Weights of a small GPT-style language model, trained from scratch on English Wikipedia: 10 layers, LayerNorm before each block.
Each number is 128 + 24 x the weight over its row's rms, rounded and kept within 0 to 255. Layers, rows and columns count from 0. Numbers have three digits each. The size before them is the row's rms in percent of the matrix's.

# layer 4 MLP up, 640x128, rms 0.132, rows 160-268, columns 0-127
112:157122145086121163134132124149123134147139161104166091164123109147104127102135154135129122113182129121158164166112154136113134145162097137139134093117173104127097122133109119133093080127080075117143163126153163121111154132065116133116113174126120142152141130163135101089106144140110140118107151170115112129106164117175106143137126117127163109138124082145131101115113132135161111103177
096:137140152125156094088154161122150123109104114130116064147117134151144147122098113119147108162132182138090154143163122140113103138155085190144151147110153131144125140106125142145097130120106075167119161112122151129098133107157141168123140115143129106135123098145096095113134131169126126120119072152145133120146135094122097133140118111135098125159079111131165175142141118083113152141082
096:153139112147074134146133151141129114085127129103084121141097139130160125105120162165134127180106146099128169124168146126143106165106065130099134110115133129105101100131133128105123165138128124143141082104103098110143140133120145145121157128180172111105100118108116137133081123137131096109126163115106117153116136092101111115118145145154117092139167153126112160092149149179145179091135
104:097116115129137118175120129127076149121149107094164140122188175163114126126078108154125134147121126135155164098141126104122103102138116160132141162134110147150094134112089133130130123097113100118161131120112179095165081110121160116108120146132153121095126160153191132106105163124116129117166093146148107107130122137092170153142140175139109125098140147153108117177137123106121129111137
096:127131126136091119117110112102117085132133149106140133099129146142136138166142083159073131123106108129083159114113122180140130128108146146117116154155130143144123136173127091121169163108162130118132151105142161140148085135145111143134135052152168098191139143145149121163094060105135121133162143112135116128152137120118115124113113090149122181130123140103091131115130124110139104093120
098:102123127136096171113120104097111114104140169098128108148113118134117120180139156090168161161149120133129136146142117124128130140159095120161109101122117102108142096128140145110115151161119112120102094094119095113149130088149141129142155136111122179128097125123122198131117077170135128150147092139124131134156091115111173144145099153140096165122083174123087130123093139128104173137137
099:133125088174105071135158143129159150145153161118129129129128119141089121113109135130135157138141098084124175143132131113080112176171110119106118107140111128159103130135110104144076101115138113129154147087123174119148135130127138125154165083125134141113165076154119132100096143167096137100108131143149086153140123091124124133164165095116122161114082159152118147145130131146165132114134
111:090114153151176124111104106141104114124160134128137133178147130075131151154136133142139117138113131131091093140151140139122129111059112111149154120165154144120109130056143137141121116154109073121135143131134124080145178162186153118120144166167112093147130112145132130143136127171136113109114128090106117121150143126147123162072129128122137086149138088158123117136120130112159129139162
099:115129133121175131130106120105125094116146118109147100084103132120119129157093134115181119194155042144093175148121156127146125143128153150121134151115171135118125078098141110154113138128154128088111110120144139163144128175144100096113069124130149146107176132125144140123124146129138120129109115084123144135156160130132161124104110120104130109145137133162104141125084100132119174116130
096:121164063141092160160134102111140077156117110109111114085129138163115142143136157146148162136123142140162150113126107128118157158144111117130153123142119098146137120140114115113140088122092076124176098102185104095120126106151143149124145110121158084141146176165176164122114140130117074120151105103133127136145127124128116171106115173108125117136133110093093098113119114102152131123139
108:093145083113104152087140150098143109129152126103146140174090100147165102166089143115110151126150113123148124166143146135081142133121104123144155143162128108141121080137096160139090107078110116124145141100121124102157116132120131136109115147136150072146149112168183123130136140104145147130131142159123116146119157110166134104127106082128138131146102114081156143163144127072094101128148
090:124120112119163121102138121116122114178135114147160116159126142106077100126088141127176145156108144165108097122146106105132169138136150133133143091154153139170138156134124106121131139100122124070162124133111126148133127163102140140144123108075168114102089115187123104143153105154090128102123142155102115121128153089127120175113097128154102112133155151084119097123142120149180139106168
095:098152140125102088140137079106169133168148104147146113108112141111120118127130130111152113149127142100130182148110127131136176137147130135128159126143131158119117111154111132140108179155152152096159097114153094157112160107117130121205153132129101084112120153153125138126119173121151139124093142116073139125116083072130125167134095105157148105115121159153120111091118137115100122107090
096:088165123124082132092119133102169136125157135128097127130153134121149157147110106102158067129127121159131134126161113101121148135166124161115172094154144117112093112132113122152159133127140107171159150110176098105136109111135140112081127143102131160119105140144168153149119128165131138130149107127116155109182134088104144123112130094149129149093170110126107154080148140142068104122149
095:120133141135127117167180118118137152129114119127152085160104140169107171093115115165111161118094113120128124133126124116142119130124140098107116150126140104080114132091116120112140098141089158174124122130156205117126125124101157127140130140144154141121120143149141124158093150156092091103094117103106099095116160092124146154119163084155133144100147159119091087089097162157119112127156
096:094171140080147105126135095151130109093138137097167193104089119145098133160144075169112145097171107116113085120148121132153108148123094139151115133108118131128108140124140139119126125115108108098133115140106133105119143127111161098146164154071150150109158129107147147142138131118156162157092166152117143115091164142148111113144121109145098140138134130088170128121150180109100136109159
094:158102129131167106136112147131129120092157166121141123095101134134130123146136135066112139158127148136103170147122092186118132109142114144152120151185153100115118147154146105107118140178145079131116119157137166127122142079150141144121127140105119121145127110130097168137108144093073124146107138126143090145152125093147141138127171154101163125102064100142109141132126130143120070123115
085:116151129137098147077155094172145114138132079120163116111168087140128154131088126137131095093063130163113117122120133132117084127116139120116129125152121106129153153152124094125135139141125101117154140129161095106099156125122108111156184105110136120124142112149176095117130122122132126140193132136106144167147141155152123163140112102096084106146146145131147170117171164141136097097150
101:114126188168123128143140153147142108095172114113110090149153171067145129125148133134124156132125124134089143161118110121106101125112104144133155141187148112131130131131133096075173135150136132137109097140116126125155150096150146086144103104116135140087121138166111155115149145117117122160133101135101140160115136164093136179078141115148133097111136127142130127154118089072141173141115
092:119123157146150121150182106167178144128118126096137083139135125137130121141129127114105161120108142127143143063163110161123156155166131147109120108142129139118088095091136103118130132137112090093120139169131118144141126114110108192139101138208120116140100131121126106119113105109137162110144110112133119077175115124140127094125147137104139123133175162109118094126127145182107118103099
082:157129150100125103153159108123125099115137059169069141103141169116120121108120149157111124129102148095133099122104151129136117175107125112092150116141112153105132133122104193128105112189128139133133111119100082098122120150145142131145091141126133112159097153117104110127140179113124097147119125159114091105138133168164127112124184141120077133124135118108125113152154177112123142122132
093:124092140118116103175156122133114130129147125119140183143143137101108143128074162119165147136087155093136141143146077103141179172131103141092181126133120113107137115106114138142097112141160094149093119122119094114118127101142129118116130111108144096143155176148148158157102165107075130098130138160090132129152096163135107167136125137138157132115133124091119138126078103130133111148162
093:150139122135121136128072085165121145134155119119136143105119146115132140147148181083098107131151100096121170131114100096153091096138152148146129113138163134135179128118118118096133181119125116130101166144129115136102129142125097117157128062133111075128104160143143105122155102155080111170131141140140121125142124108173143100111112189109110125112115106109110109085163154135130131113147
103:105117118119147089177131154160139125121142142126133075146138150124149101114121154124114171072114110168109097150138100113123151114144114138115143112126139121095081145141100118074145167158132143087122148116125120087099143119141097144108110118153143162158173121118155165140116150140171098127106114164127095171103160151112123098103141162119108163167163177148114122120134112111115104126144
098:123152156149107166137105048144150155097116112077132128150117124096155136131104141157167134125133153129110158119111127143127151150135139147127086119104136111141155087122134148152148127122094134110149126118106108098102102133120111106075153127118137151096118208105141111150109120136112120146177152131103100128169146113158143081142115129116155133121101170175112113123103109171156116100123
109:115149158131154140149124133133150159089143114142096122092177114118109132145125113116095106118155149145123140088137108154133155159120126113117141100167130178131171103087129161144118144150088120161141118142148136095128175143139153092125114155091147179134122148101085097140136131127104123192150156140105119124136154120099115117098122153096140100127139126046123113147112159114112090131135
095:159148125111115111101120099171127134143098152144104094093130131121151093147136154095120160114126109103102174133111132102076161119138142153167158148148136127164130171143139110072104138122118117081128172133112109111136122117109136123135120143139124174136126143134091144182130147105156086118109100101134142135138178072136103157162150138089131107161104149097168117142108117104096119127118
098:133118121109135134103101112114114089078135096141168152113151133149141079128094184159113122157153115119150158126161156191117103138123167107143100128135131133122099129168122152168145102174135094111137104105113144131093131090067110119089117114141138102116124123151142135146108148115116145132110171125149157106135161191151152153145131128132110134112100102120116112112106122098161121169118
101:167081162093145133153132105135127110098140106172128099128111119152134170154147132121113146142110097165164137155142114109112130071131128155117118105144142128157108152106121138135110150149154111125139087174129151123129163132124139157133110097151141150178096133106125091074115143134138138144080176139157129134111133129093086145138137116092165160130106080123141093159123133151176131092143
111:086145121172096109080106140133165140102127173127101129166148156125141112100154129090137126097156071131172129141143155173047090085149120161112141156125120137133171137128122134097156145130152134079135152123127142180163150155087146123121123099121141119144122111137134104104110113124131114117102101106161136114118156126131148117105147123148114129140117104122092163123132161109121157115114
096:097115182136111112162155113120136110120106159117105096129154164113112090118116109103142139147139145132152102123164108129064121152127136163090134121117112206154112125132111158098134131129102085131144110135127089096101121084125149140091138109103168155123173131108103127101131110138134171105098112147105114146127128152129144159189148160105138146150142151128123160127094169102124119134113
101:098128075186108098165098204163129124104164153085083128106098118123140133095138116120137131134126083139108133087132137158131133121166147133128119113147137134099118144137123130169159171123083133113138120134181132131124109118153131132149148125142146160113078124136101149132098148086125132108122130139139120121129107170122139149116113132116143109117110129186128123131088124178125133158186
103:138123111097139148144106102121115126102143120091122111149148146153132114153123078119124099109096115110157128144153160102159130168118153110103136120125170119129159155135151092102090129093131122123146138129162140064087170098119139105158181130093142117122121118129121147111117109103125153140149187134154129145120167101131182168129133098127140139139120091138168123086126125105172150180110
103:104134104138141119128143094119105149111142136110116110115113127161120138089147123137153161127162106113157117115177119159109133137169115141106150136139127108120125103132087123146177106112146087156108157167148120188127117171124111133139106106120134116175154141115122152140110088084143139137148196125133121097135081115122075130133148159116154155085127132128106143114131138075073117111169
093:143141120085121179126135105159143081150162095140083141122140118161128129088140123120161119174120177186140145162134120098139138114118142141154112115126152109117108186151126123141116134113109164102135128104132123116132146166089132125096101114143166144092120172108134086131134159124127107089126145144143142095145134141068128155132089133138185116125113101118102129107159157128098147111106
101:125095112127126102179095154128128139148127089102187113129096070167134109146127145134121157139131118088109154140163082154133125088086134149115116158118145133131135099144146113146142138089151114151124151157170164100160098136123118167143143127112117127127069169148106143120158166144104105112179136123112141155131148123147150132133116126161151135119097127116111132136127142075101121105076
097:155122143145148130141137106164143149168130143139126111098121149154118128114151151112129122098153129172110137142143138090135101123092136115156123126143107134126124174081112096126149123158089121160127131172093147086099106173153109132155178094124108116095155146088146141127095112124104110148170100186099116120126141079129118159099172071131120104105120144162110118124136099116104115131162
094:135142114101135093111197135160133166131134136100133093149142102117083095156105132094164151159155141100150097127091150070090118150125123154132165149142141098173140119112105165127108137088147131151128113122133117111144112143137188127107107099120107133092144124191133145167132118108124151103141135153112116100147148104132084144087095132131124135101092122111138149109147143141109143102136
103:141151132077143149138099116156152122109160133148143124152138148110124085169101136122100133116113129109128119142138126111142134134149136154143130108087111121151178121142182137141113130132108140111121094109134139112127138155108142099097129102142101167120112171134059153121095122152091113124147138170155124142105179136090166119070136150089145118159102121079094132152105139185105146100135
106:138100098132161144164106090100127131115129126109127111108102140155120146111121085099124131082120096157112161139122112155126169145166147165111104160145166129116130112139163127151119141123125097166134162145136142086127143104153081108119125117128130093155157147122184146187161113105117116120138146081098149122182133099083131125093109152116143114129101122127168086114108109165140116139104
104:112132139123089151142128127137074173121117164128128158125159165073143091129111145087109145107164132149116148131099146106122159172124138111079108090147115105138160139124126124129141187149103141082158123158131095136124144116144120144156118108109128145149112157134148124150118166156135159093137137173114101156115145116156160130124127132097104094098129085193147116113099129114132089120143
102:126162173154093124151125138129131098114120156104162139129132141132085138195089117119150093124138114128140164077156143095123123128125126096119121089146152132120100087149165166160159137131123115117149146098160155103076123145094118124096131085140110130149121136124124162137142169118108141095131157111143107108135110085142153130099157107132153105100152170122145146138131150161082151160098
100:093171100137061097192117105108130115133128138158118125113118128148145158128167149151113097127074139116168144131110149099136165095142129118090131105161097130127125068099120155127123164103095163137136135151140106180117116173119128123134164108124131134138113141082134101155117136143116073127174158115121107090125104119115138150110158129126133120137145131111151153138113152174113141133112
087:141127065130137125114144157152103106117086136089090131099116140112131150132158084133131118153112064104126124127161152143088176142150114142145092131142137140152088135128203134124153140114132130095100132179143120094165121145115120096137173130120124123115135154130158117139110107107149140092120134144128150175136145158135118095168130138089130138100137137128131136074158159145128163093132
106:106134121101161105124128109146106183143140139108121101168118125134125156162123124146084101105150101135134154100120113099178124171168124106100131167139148136167120137140194135094165107106108123119157161122181159110120136099129097127142129088121120087144090127125125130153147139095093152130130129182123111166079164133125143141123088171128116160119115163140144133108102138116114141126119
092:126171105092105136147153129121152086118116169141107144119149111109144108163110109162144162144149137102161116142122096110128154168150138082119115110114136121097156156089129189112135126112123115169154133096102146153120090150143158141152164134136147054144145130137115126144134102100160134105133154129141133101141128111114121146143130141087077074143106170151126108087145136091125103132108
109:138138159119142144065166141125140136155160144153137136157111114113145104132083178127153134152157080118189124171140151117107174126129076101157158127112139103139126135131141104164101147143102121117114138142127108107134146160127176128091105132169112152102124119136135156111121128119115109067140144118106132085136125070156111138126113124106114087112101125140087154141124098107148111098134
104:088141150160130114193109138161099147177122144127152140125147120132131151135147103092166112119119115173132108137136058117150118163059115094182145153107171121083104132090127122138147142101149119121090128127132119131123131091104143150150112117128143126131094144159159121107150109129136159165132134119079150134122122125096148133103113165097137127131129106076135097142147142131141137160111
103:096134109149134148104134088148110141123142146118076127130148128085091102117134119132133132102082133145124131166149081141097130154144078175124185138151141126114108143147107160128091155122123101112134111130127153125131117131153119137127140131153097134140159115176125114117136137109162124084115153187154097160146141088126101170107152127126111170103127106128142194135091126172109131150157
105:135182104143176098111115059143096140122172111107108158119163128139135120120130158100160145120151130100131116116120073157132119113124138141134142122151153129112136084101135159122092170073076157117144139115109163126136133094158101124129106095128092103162154138140112171122098136115150164162136126153142101120133170121118117141124121106139123107079126098159154125135153119116098144163120
091:105132148102060126121167121114140107177148130113085108181121088141102110115148096134126109090120086072146123099143127154143121117115128147119134127138117145146097120141154128154101135124105157127157119149138132139149168143131125143125166110162107176187141119116180133134108115164126118114136089107149120123133180150125094133113136098140073114119126184154107122140144140123145133140087
100:146142109109135074182094131155149134091116142131131141145106099136128157122067109148126147144134091139118117162124172122109154120141157112110145122076139139142162115092131175104121129134173140128129142107115148089101101141123133116110126144140180120158104134187136138110102147129121174137120150114172113170132178101164123148104138093143152084151116134117156114121103133102106142147099
092:155144139158154116150139159125156179099145095126130126128117125139135127113156147122099146091106119202098124130159127113105148100098118106159099146089150130137132163119112143109119122128142112145169171101172107111142111130106129130138134106144131099091069134093124138149157143119082097114141096136128098115100116130133074125143123125137113148080102121115084117191176152151114132117112
104:157135134090161125160120139145126122124094116103160148077133097133127182160172122113146167109155108159110116108138133132089089156108097125153120149136093160125072156125124131106129134154118081140147080157123112133112074115130165118131101114127140166140102127160136123118110127138108126165169121139123126123128157122113161129128149059142126087100142164134155110139157129131133147171154
103:106127122154159099130137139114099129158193115111130125109116149150131128166067149124123142126096133132113152131122131173108152132154083120152143074126162082153120127080120078097147096107118121182123167114164147141132157144101156133134119148122098147105137143178110136081128099118138143112139134156150122126127095076137135146124104143146141137119105151128123142114147114141146105060132
101:109177060078111192135126143150151117088113119133126149108120153120157136118114103170154087097120061133140131138109117097125158135163127123109165115165111128161121164140147114134143133110107138101095109151124138161136125129111163147103119096161142115103165118100148136129098146113159147161145128110138138129112126152068160123140171113139124102133122132137081158115105102111108150130132
099:123145104173121121177083102127123161093128115107140157130173163153133148168114153078118098144091101152117160118117095121105172137132105119079159107110132139120142097136113179155173158156170133132097129164117110154076126153125150131136099142115105165150155141105109138141135091131088112142140134152103113118129133115136143099100114151167134120180113112118138153110138118121099131124131
102:120130153100170145119137123083137088078157131139151141106136090101094142132101167123108110110163122183115144131113144088145165169082157168088152152134188136129135108094121136137165120139119133136109136112110154108150117132086120133128110164167147135159111115145150115109135132109123098131145130112108123143143128126121121097113112121141106096175092120200136148112138153134117093122168
105:081137152137105108149153159155149088120146155107130113144110143095095162106115139146145130134152099119126156113146138130120166157122125063135121148128173133116130110155129143139090144096121109094117138124084141153120138097129107112161141121106154122077126126101103098122134113149148086121121118151111149170100192114110130142139141149110096185118118152160118178117117076135073145140132
097:146108145133110099145138112148134096129121161125114137112121143117166118151126161176129142151149082105138115142133157144151104103116102159188108141156148169085086125095079121127133125102099145141151141131131145120107105122099152181146085098149143151091157113090089103136126182123139141098137127166091126108153154109135121115155170117108135122125098156102168136107138093130137116128086
098:115098134090144108150135059122138106142180177095119149122101145116100127104108132141108123146116090101123159156120133119155146135101171129126166167166182149134114132125140111115073097136137107134110110094115158181177140139140161099089106141127144139112098135113111140078146105111170118137152125111123092136135132144103107141110115158120141135124140159160099122136122137098127110174125
097:134160120109107119128186134137177123144135171129142103111127110134165139143135163127135138152162075164071132150151085136130137128119117141111115133134158097095112101125157103118134138129155149134145111135168140132110121149132105136169091129140152126168100117107085161090186185130118139140124177103096115119115126139113110115155098135113129102096077106140119094135143128070118119137137
113:123156131129142103182153125139119153143186109109117158106123136124137091141096159119163148126111118086107161106133143164105130152114100142153137146114100098142185109115136186143093090168137081150132141106146154144139157149091125136141105149128159108148152150150144091115084142148137092130092063164143103107145122120135131126110141131142114086130116141121112120114128144123115156116080
103:109113174112103126140139126144147143108115138112134123155126115132154102147145094132129153134131114138118134174122120127138088198125138148106115135109184124067112119122148153098167160144158080141119113161112106092119179136164144144138138153170086118130098114094102155085129084120082107173118144165125094117120136135125134123127136144113077106129144115171103111164125139129137150148117
093:146141103090122112126179146131128129158164119195163109166096093159148146158151092166119155093129138127127125111121111126088118139142156085091090151143139124130099122103082137096142168135127119108107125124077100091091129132139132113118078117091162119159106135128138109102144128131136162121123163147093154143138127102130135134147123120126176131144147136099093123096122123096094163126158
107:152127103160137139142124150095154158099135123118117149153134141125137158147073152140111157131124139149115121127159119141092141136129108135128124122148131118122138110079164166142140131095157114092120155091109127124134209193115160087062072148145113160120109139091104135135121099158130102113086136091130155115127135093127105085092138116126117120140148102162149119134114151115124105134113
092:148131140086112097086130135107090105119172156090119136142091138139132107122122109085125105122128140138171144144119124126108146163171115130141103125137098147082144128150129130149103172120127151111119132192135124148184137132111123155113118116082134115173102095167109159137162102109142157154125175134133146083107112152112137134178095146125130144145125130126157123126153123117151074129078
109:136151119130135094139132121117103146156177127151157089151146096156126125136105132158143134115160058149153147130120169155114132082133142126111100129123143119131098159153093092074126120097116145123101157147139158129157145124119134124131095138133143137163124134089114147090169134081128143151176150140153085150090105131091138145147094128104143150118119113091111110154134138107163160183138
101:078118153098127137135106083137112102142150099149136125113185095094120144138087165152106114118126110109114124148165111113128145131124120130133141112150097134150131142112147143114118146114104150120084155188180160122112110157151132114128147114103120120096135118079145129159127184162100121100144127176135135155130104145163147132099169135115106151107112148064143091109121148097133144094107
094:123152120152112116157160140128137122149133118114088093173157125134151153140146109136129129112115086123136136138140132100114103150108151124154146129123104101118154106089115155159176108138060126142112152100157083125093164082101146123102168096133110131134097103119131117154111176149172181129137113114179156135117156148129172106133145118112161125125116145124160135070118140146102113144100
100:121147122128173144085174109091142134135156120142122130166141125127156134135133151133104126161124187128134148130111125164109135138125140147104078134114165110153152135099136110171109139155127135110096143135159119169092145134155171091117152137104126134133098116111143128149148150105141092156140173141103109086113073072162092143128157113117105120090118149124080134083118102114150096128147
095:144123120148117117070123152148188175123151105110126096104135101113122148135128132141103155152099085133137113112140130135099088146144132118153116108147110109091120119165142131155102107109139106138126109145082137119192111172096138119107132145144149141140121115114136164065114114185180081101143115110144109145154120096127120104110135091131126139134113133123115118149088167182124126159117
096:087084125150151134147109133162125150124149105053119122116107160123120132148126127107112110139098131116136140140136131152189133145132120094135161110150152111126094135150147140161121085121086142147138128118096128117115169142072156128115093141123147150114155141135118152089133135112132110125129148165090086169097144151154094114132149113142116089116125135103149116124102216149144154152146
113:132126148110153133155106167173111139117128108092130143131119152153152191157135109120112122135137083128103128162142106090113170120102109099141154068143151166078141111132105116102161162164129159125134108121191118103136127140108136150112106145113159128137102112119079118136104148145128085091115137141083119149131133141111146141145111145135152103112156138115113159151098146069146106097129
098:127124149125126121106177114135120144118124106155110126134111130123119168174128129141106126144167112136130121114134119087106107141113121163137129126147189146111129133104111125079175115126129115127134134135122110107086143166139130164136104091132155131141146129141130143110080113108182107087136090109132100131157191116100144175108179089175132089161157142145107134144132178135108104129083
106:106087137117163114144143147115091140113158125102135092107128118078099156160101109141115168145123130141097102145106126134137122095127098119135120108181151161164112142154099135110129100134100081144105157108171129091149126124141096136134125189131157140133128086109145125165143098124119114076110108160104093116167146137119155138162133117107128130141137161181091172134141144119130149135169
091:121144088093152108118118102139136147155148113114151151121155097136165127099124114116135149145151138139109123144154144114160165175114121144121085104136098116149098183126119100118092172143165132125111130119147084143093137140121103149147082101114139102153138164102153106162096121131153141138122102052139119124157122143120124129145114135148130160149107096121083105084127106166134116102070
095:113159147114119116148154114112166089125159143153129100089109147115159099132104113185145108082124101151103127089138153159129112136132157150096135140129111069105135119148103101122133110143079105164145120139110108130130138153116142132142109147109111140109117117157114152107133154113093112184137150162119150161123108140151166113109192115131129088108139098189141128121108124104143081120162
097:112156135147161108095117127210111140178113107108174119105134176129131094141130158155168104125127075155127137171138130131115144161138153130099096130152152149085199151148120122111172139132106138108112118175119122124138183107135099094131119133107144098117115092161142136114108136135114116152118101097124119116130095148115141143134128135101115137097095087127120119093131144109126126111146
106:095128087184155186086120119130104106114117112122155096124124138160136143134139107118150177113114089145161110130167107079129120150108148125121118147121100102141156125076144090141131134153124115122126152154083114130124110121171130153100159153110152144163105146102117160131138140148166144141153171121159117135143099123127165104072118128129115127110118124131151115081164139076161131148113
104:143137120141173133161127123108122176147147116140123110165106138146134128089177143109125138135143128085115173090127136144117137139148117106058099160103127160115130126105154130138138151117167125164091109106094106128115140120151165168140146134132101120131149126119130139119113147105131107081146143161114096156094132153123143125088119184090108149107151120150151067097134157082141109092126
108:150131095114137118141085135097157103140115112121143101174144140131178111120189139113146098128112118158155135159184129111097135094164152105152132096150151107130142101142154132130177146095131109134121127134164124119167159115115098098112134143105152128089115106121107101144144152113114097092180151106126113124122125096159135142091149114068169105129142107106107141121100128151122154165100
086:166129169091149132098086095092079111085152144120113154108120130093105141145132101087157162122132149124124109100123135126117152148113155171124101137146131114116112156155127104160146135121147127123158130096140122105113086160077124149119118136115150112127108131184140115127150146101137117104128169171108125135160090110152120162145126134125085091116173149110119119142200103153135128147104
095:102159152133169123079158144136135118116131120144171153137168125126166131100102133139112105100137129150122114129128141094137127141151125141103146132140091105150170123137181115101122138152165096116178098097129093132121189103123115094111147087081145119116130153086161113138100180130108161145136152162108139088134131113080124159138137143131118139109065093123125162111127146112113126119130
089:143152077093106136111092112151103095093127131142100173166133156095129138140124129160129112073129116126083113118112166122127174127130072109111129163139111136129163117138105131133097171147126102131114099109109158159117104122101162171070142096144143136144137143131173119167120103166182158117124138126164155104100129115115108119125107112149117147126154133126161112126143093131141104103113
108:071139153104140145172132130131153099112136126107144118141124098148111133114147104093130131145138158099134138116152089156110122118159132125141161138092133101101124114136131123110126143081140118140128076159131117164127145117153147146121113171105111166132083105134110137147139179094104095132105126098107172157124142143137127160139104136135080106142121163048153118138100180121155117176149
101:161136134138119161126121138137163089161147174100110103106120107076080117117098125176068131135154134124141166096110113098134105150126149166151097133111152167128079139101135145098089128120146108108160130110121159134142113169112115177134122141161126101156098125116112135082158120168128108140121110101144108104088124104158137141144132153135098149135148106124090126152124167125146134128167
100:140170142126140132128125104187128131112117117117151159162134112122117148136122130092154138129117108142108127121108130074139122133166101123157115133142138134171091142116147141090109154116118139118081227114135184174130130162154141150102085090135136142113115144125099125125152120133188167125125106105096144111093119159134111118128122104105136156140077124123132102082110117133148120143121
110:110194137192118148148113115144169157122130142124094150119113140153166133144093166120092126125088103137132122120153155132122068130098116120100110141154143153156155117128149149146133120087129129086156130109089130123143142122111128104103132131161118138111063136112120172127106110129149121125097074116157126144104117129116143149105155126144188151154119106142156175136100096141127137140163
100:102111147142130138156147140130148104146111128109152116131121105134097113137154148138101168147151115163108127101116137169125083153130115096130104171112133111135115083109153079138154125136085156124146121134181158124099184140107143140141103156137119148163131129122161092136100092191104118108148117150161095115168149159098143101121112158080159128096121085118111144110108132118114134084118
100:133121123181133122111177129154095102069155171121084126121165135174134122128133108136144145144125134143122150138134121102100124100129132112139182137122161183158120184121116132130135166141101080092143132157105182078147105133123128133128113137148123122123101116119154122110151134060153117134192077110123114124120137128104107124121134099132098160091133145125123142114107154126132121137134
102:127140167132151165142074124103162097090179135129168122113110119154139129111110120135093146159131146136121156104131175156159171082089178118138137170147098119139126105110173133134053122122135103119110083105099104130141132115105105137079130128113142163130123174153125101096131105141106138133112123166132123143143147107128135156122109112158132122137074126154139131100114110105116112134121
102:144113141128128156159146112108138123151150101131120088143129142142098161108116113177119110165123118102114120183181106158126129141135137103143083108165150150125089094165121138126109130125161145131109151121086134133161146150151144129163085133158158105081150101095143180150119125107106073110160161116172121141103126108056134125135139113136138149103143106118137094134129103119107124113112
105:141177108151146084134124151144138140091118140159107123152181087128133132104122095155147126148073178129098145166140102127126121125142120125139100102110125101105125142157111133111074132107142115120121150107137115099137135126128137156115084121141149124165128159124119106114084120167184115082141153110132163134147153147163127155112096114147079159141092125134133116103066145118113092126152
101:133113103125126111165131141153108131096142169109127141159164093113140100114109124085097129127127097157116129160131082118116200112152136086156092120134134144157094106123125170092109139141113122133119076132162101113149139127139128112115168147150136099145160106131131141106082089165131153170152165119122139106138155144102134128093135127136108107087119096174090121163114110151109163127140
100:101113131148098114148097115141131137120175116129092110130147181173142139133143161133141090102119113150158129142115139138123100156145132080165128110142137144114165159139160158128116115134144114159142123142142108131106120166122167117104154154097099105120137140102130077071113142089077125133131148160090120163109099143162157139124145107117117157068112114085162112117080147130138146142100
100:075127167084146121121157136105120164161149108155117093116137142109167133128150080150102151117143121139124131104054165155099154092105149108134148145162113163139094112167067115138096110114160114152144104133143113125130123176134107099107120161109135131107101153155078101136088112148112098113169133133132104116128133127118130140138156147111099104153144146108165117164119131112123131124136
102:120133167152161146156127131143150089089100144149118136128137128107122123155124123158171164143142124130153078136145155134184157146140131161143166134081143160093105147104118146121138137075177141118162109129139121076130107098119099147106125140153146112154093135110138142097096131128124111112149084120184141110113149149140121137092135095156087100078120102156133119099094141135121105118145
116:153130124174133089145102111168179135118127139092139100119136088099124107142116103111164125105097131120153130170109116151092133150161099092099155116154142137123095105149138153145053138121136136133133109048126165172116136126098101091139137121152124147107168133144123095126128162150125124133114112162129128154129129099113123156123127141093114147102097146119168156125083113138115146137159
095:091098155165118150112143114113137144126178136119089134105126132147102140136108141126087167090081103109141117127126121138113083122127167149121154121119155131165118146135140126142117126103126116118124147182103143144133080159139124154119086173111148161138130108100153142178142049149132120110122132109116153155152153150116084151143161103119120170120117115155143098085117172144138101152121
099:124144139155134132117143118147129129135127085105112097167158118149101095100170163180132140102127106121117113122128099107145066158122158116147108119128129111144101118107116123120120079131081111121165139127103154111139151131109140095178151110112141112154125157163162124150141149140128121118126153150112139180098113116177122088146094112120094142107122180095154143098100127161073153139097
106:121145106114119106151163151135115152143112140124110141127155130177103113132121117119122100196099149137117116118112108171109142173143089131125121130090171132094143169131113131153110140139187071193124181106147116147130124132102175130119111137096122097129112156106105111082112159116076145179125114127123128155136078125141126107121133141133092128138096120106091120127122121150115130114142
099:115188112162113100108113080154167101099152103136095157072145171095115109080132100132124145114128136127106160108124118133122138105095120140103173113126112122150167139134176154150139124125131175118098120118147131144093180117151146158141111137117169121128124143165078108127139148135138087095153111157131153153099153131157168133119126102160105117169150128102131099115114130144112117124118
096:073118109110081156105143135147133101141093130145121096136139128123148151109145153132115138141116095144104076159148146174141127146088155174094175161162130133113101130151143101143117143126099143154134113173150168081158136122102089067164134149137114122121136133123131137104144106100137149149133137096135108137153148138133141122132129122125132117086099129090120112078162151088122074121142
098:092106135111137149137131114104167137121102097127135082166164118176125102121092095136110120149117117104153099114107126108095121109137114158133107142159137170163174160111166134091170138102140112149137116096094158139134150127127132133110148125171124088129116107164107140181132074120123133092103134156149099127164116167150120174117149124148171128148120134110127149112092091103114107152110
099:128115130140151149107174137095177126118165108107136127172127161131101121172162134122107093134136153186157113129102135130117113115104106174109153148145161135116086169109157106116161126124112077147099146119124107164155103144130123098101138154151170139130155142116137111174121086119122121164108117152142086107128141118163115146108102126149136110151123110112134114077140078122091102099109
092:128144115085136136146136131117147117129165129113123094076103089104145113146148161178139118127130141153187120155139135143089106171126146109133163143125137116167113083098126179135141082086105118134147122074113103140111136130125097149129107146150173103112093144202093121134142137103126135146126100182128122127129130130163132155112123156122118121124118151119143136155120087139092102121097
097:134086103160171122119118146117125154143108103134147146084158143083119155142157188079154119107101112141139131151128150172108095103153180099119126118114174126132106147095100145147141151126135096106133118127124117113095093191102108129150081160108106117098119159103131101146136139141108155147128155135168121101121119124138105155100140164152099152125121154108111130142081119136124141126093
104:123101183095151142160124128133119140153158097108141125109137129133117178127147123118119153179148119107152125154150159141106118135122139154117103155148149158122145144084123108162155123130138130118120127122142149120160124182116092091099091152096162129128146097139175160145069130147154081115096118094102067114139145156121125096104103129135114079173146106124123121137125163109153128130103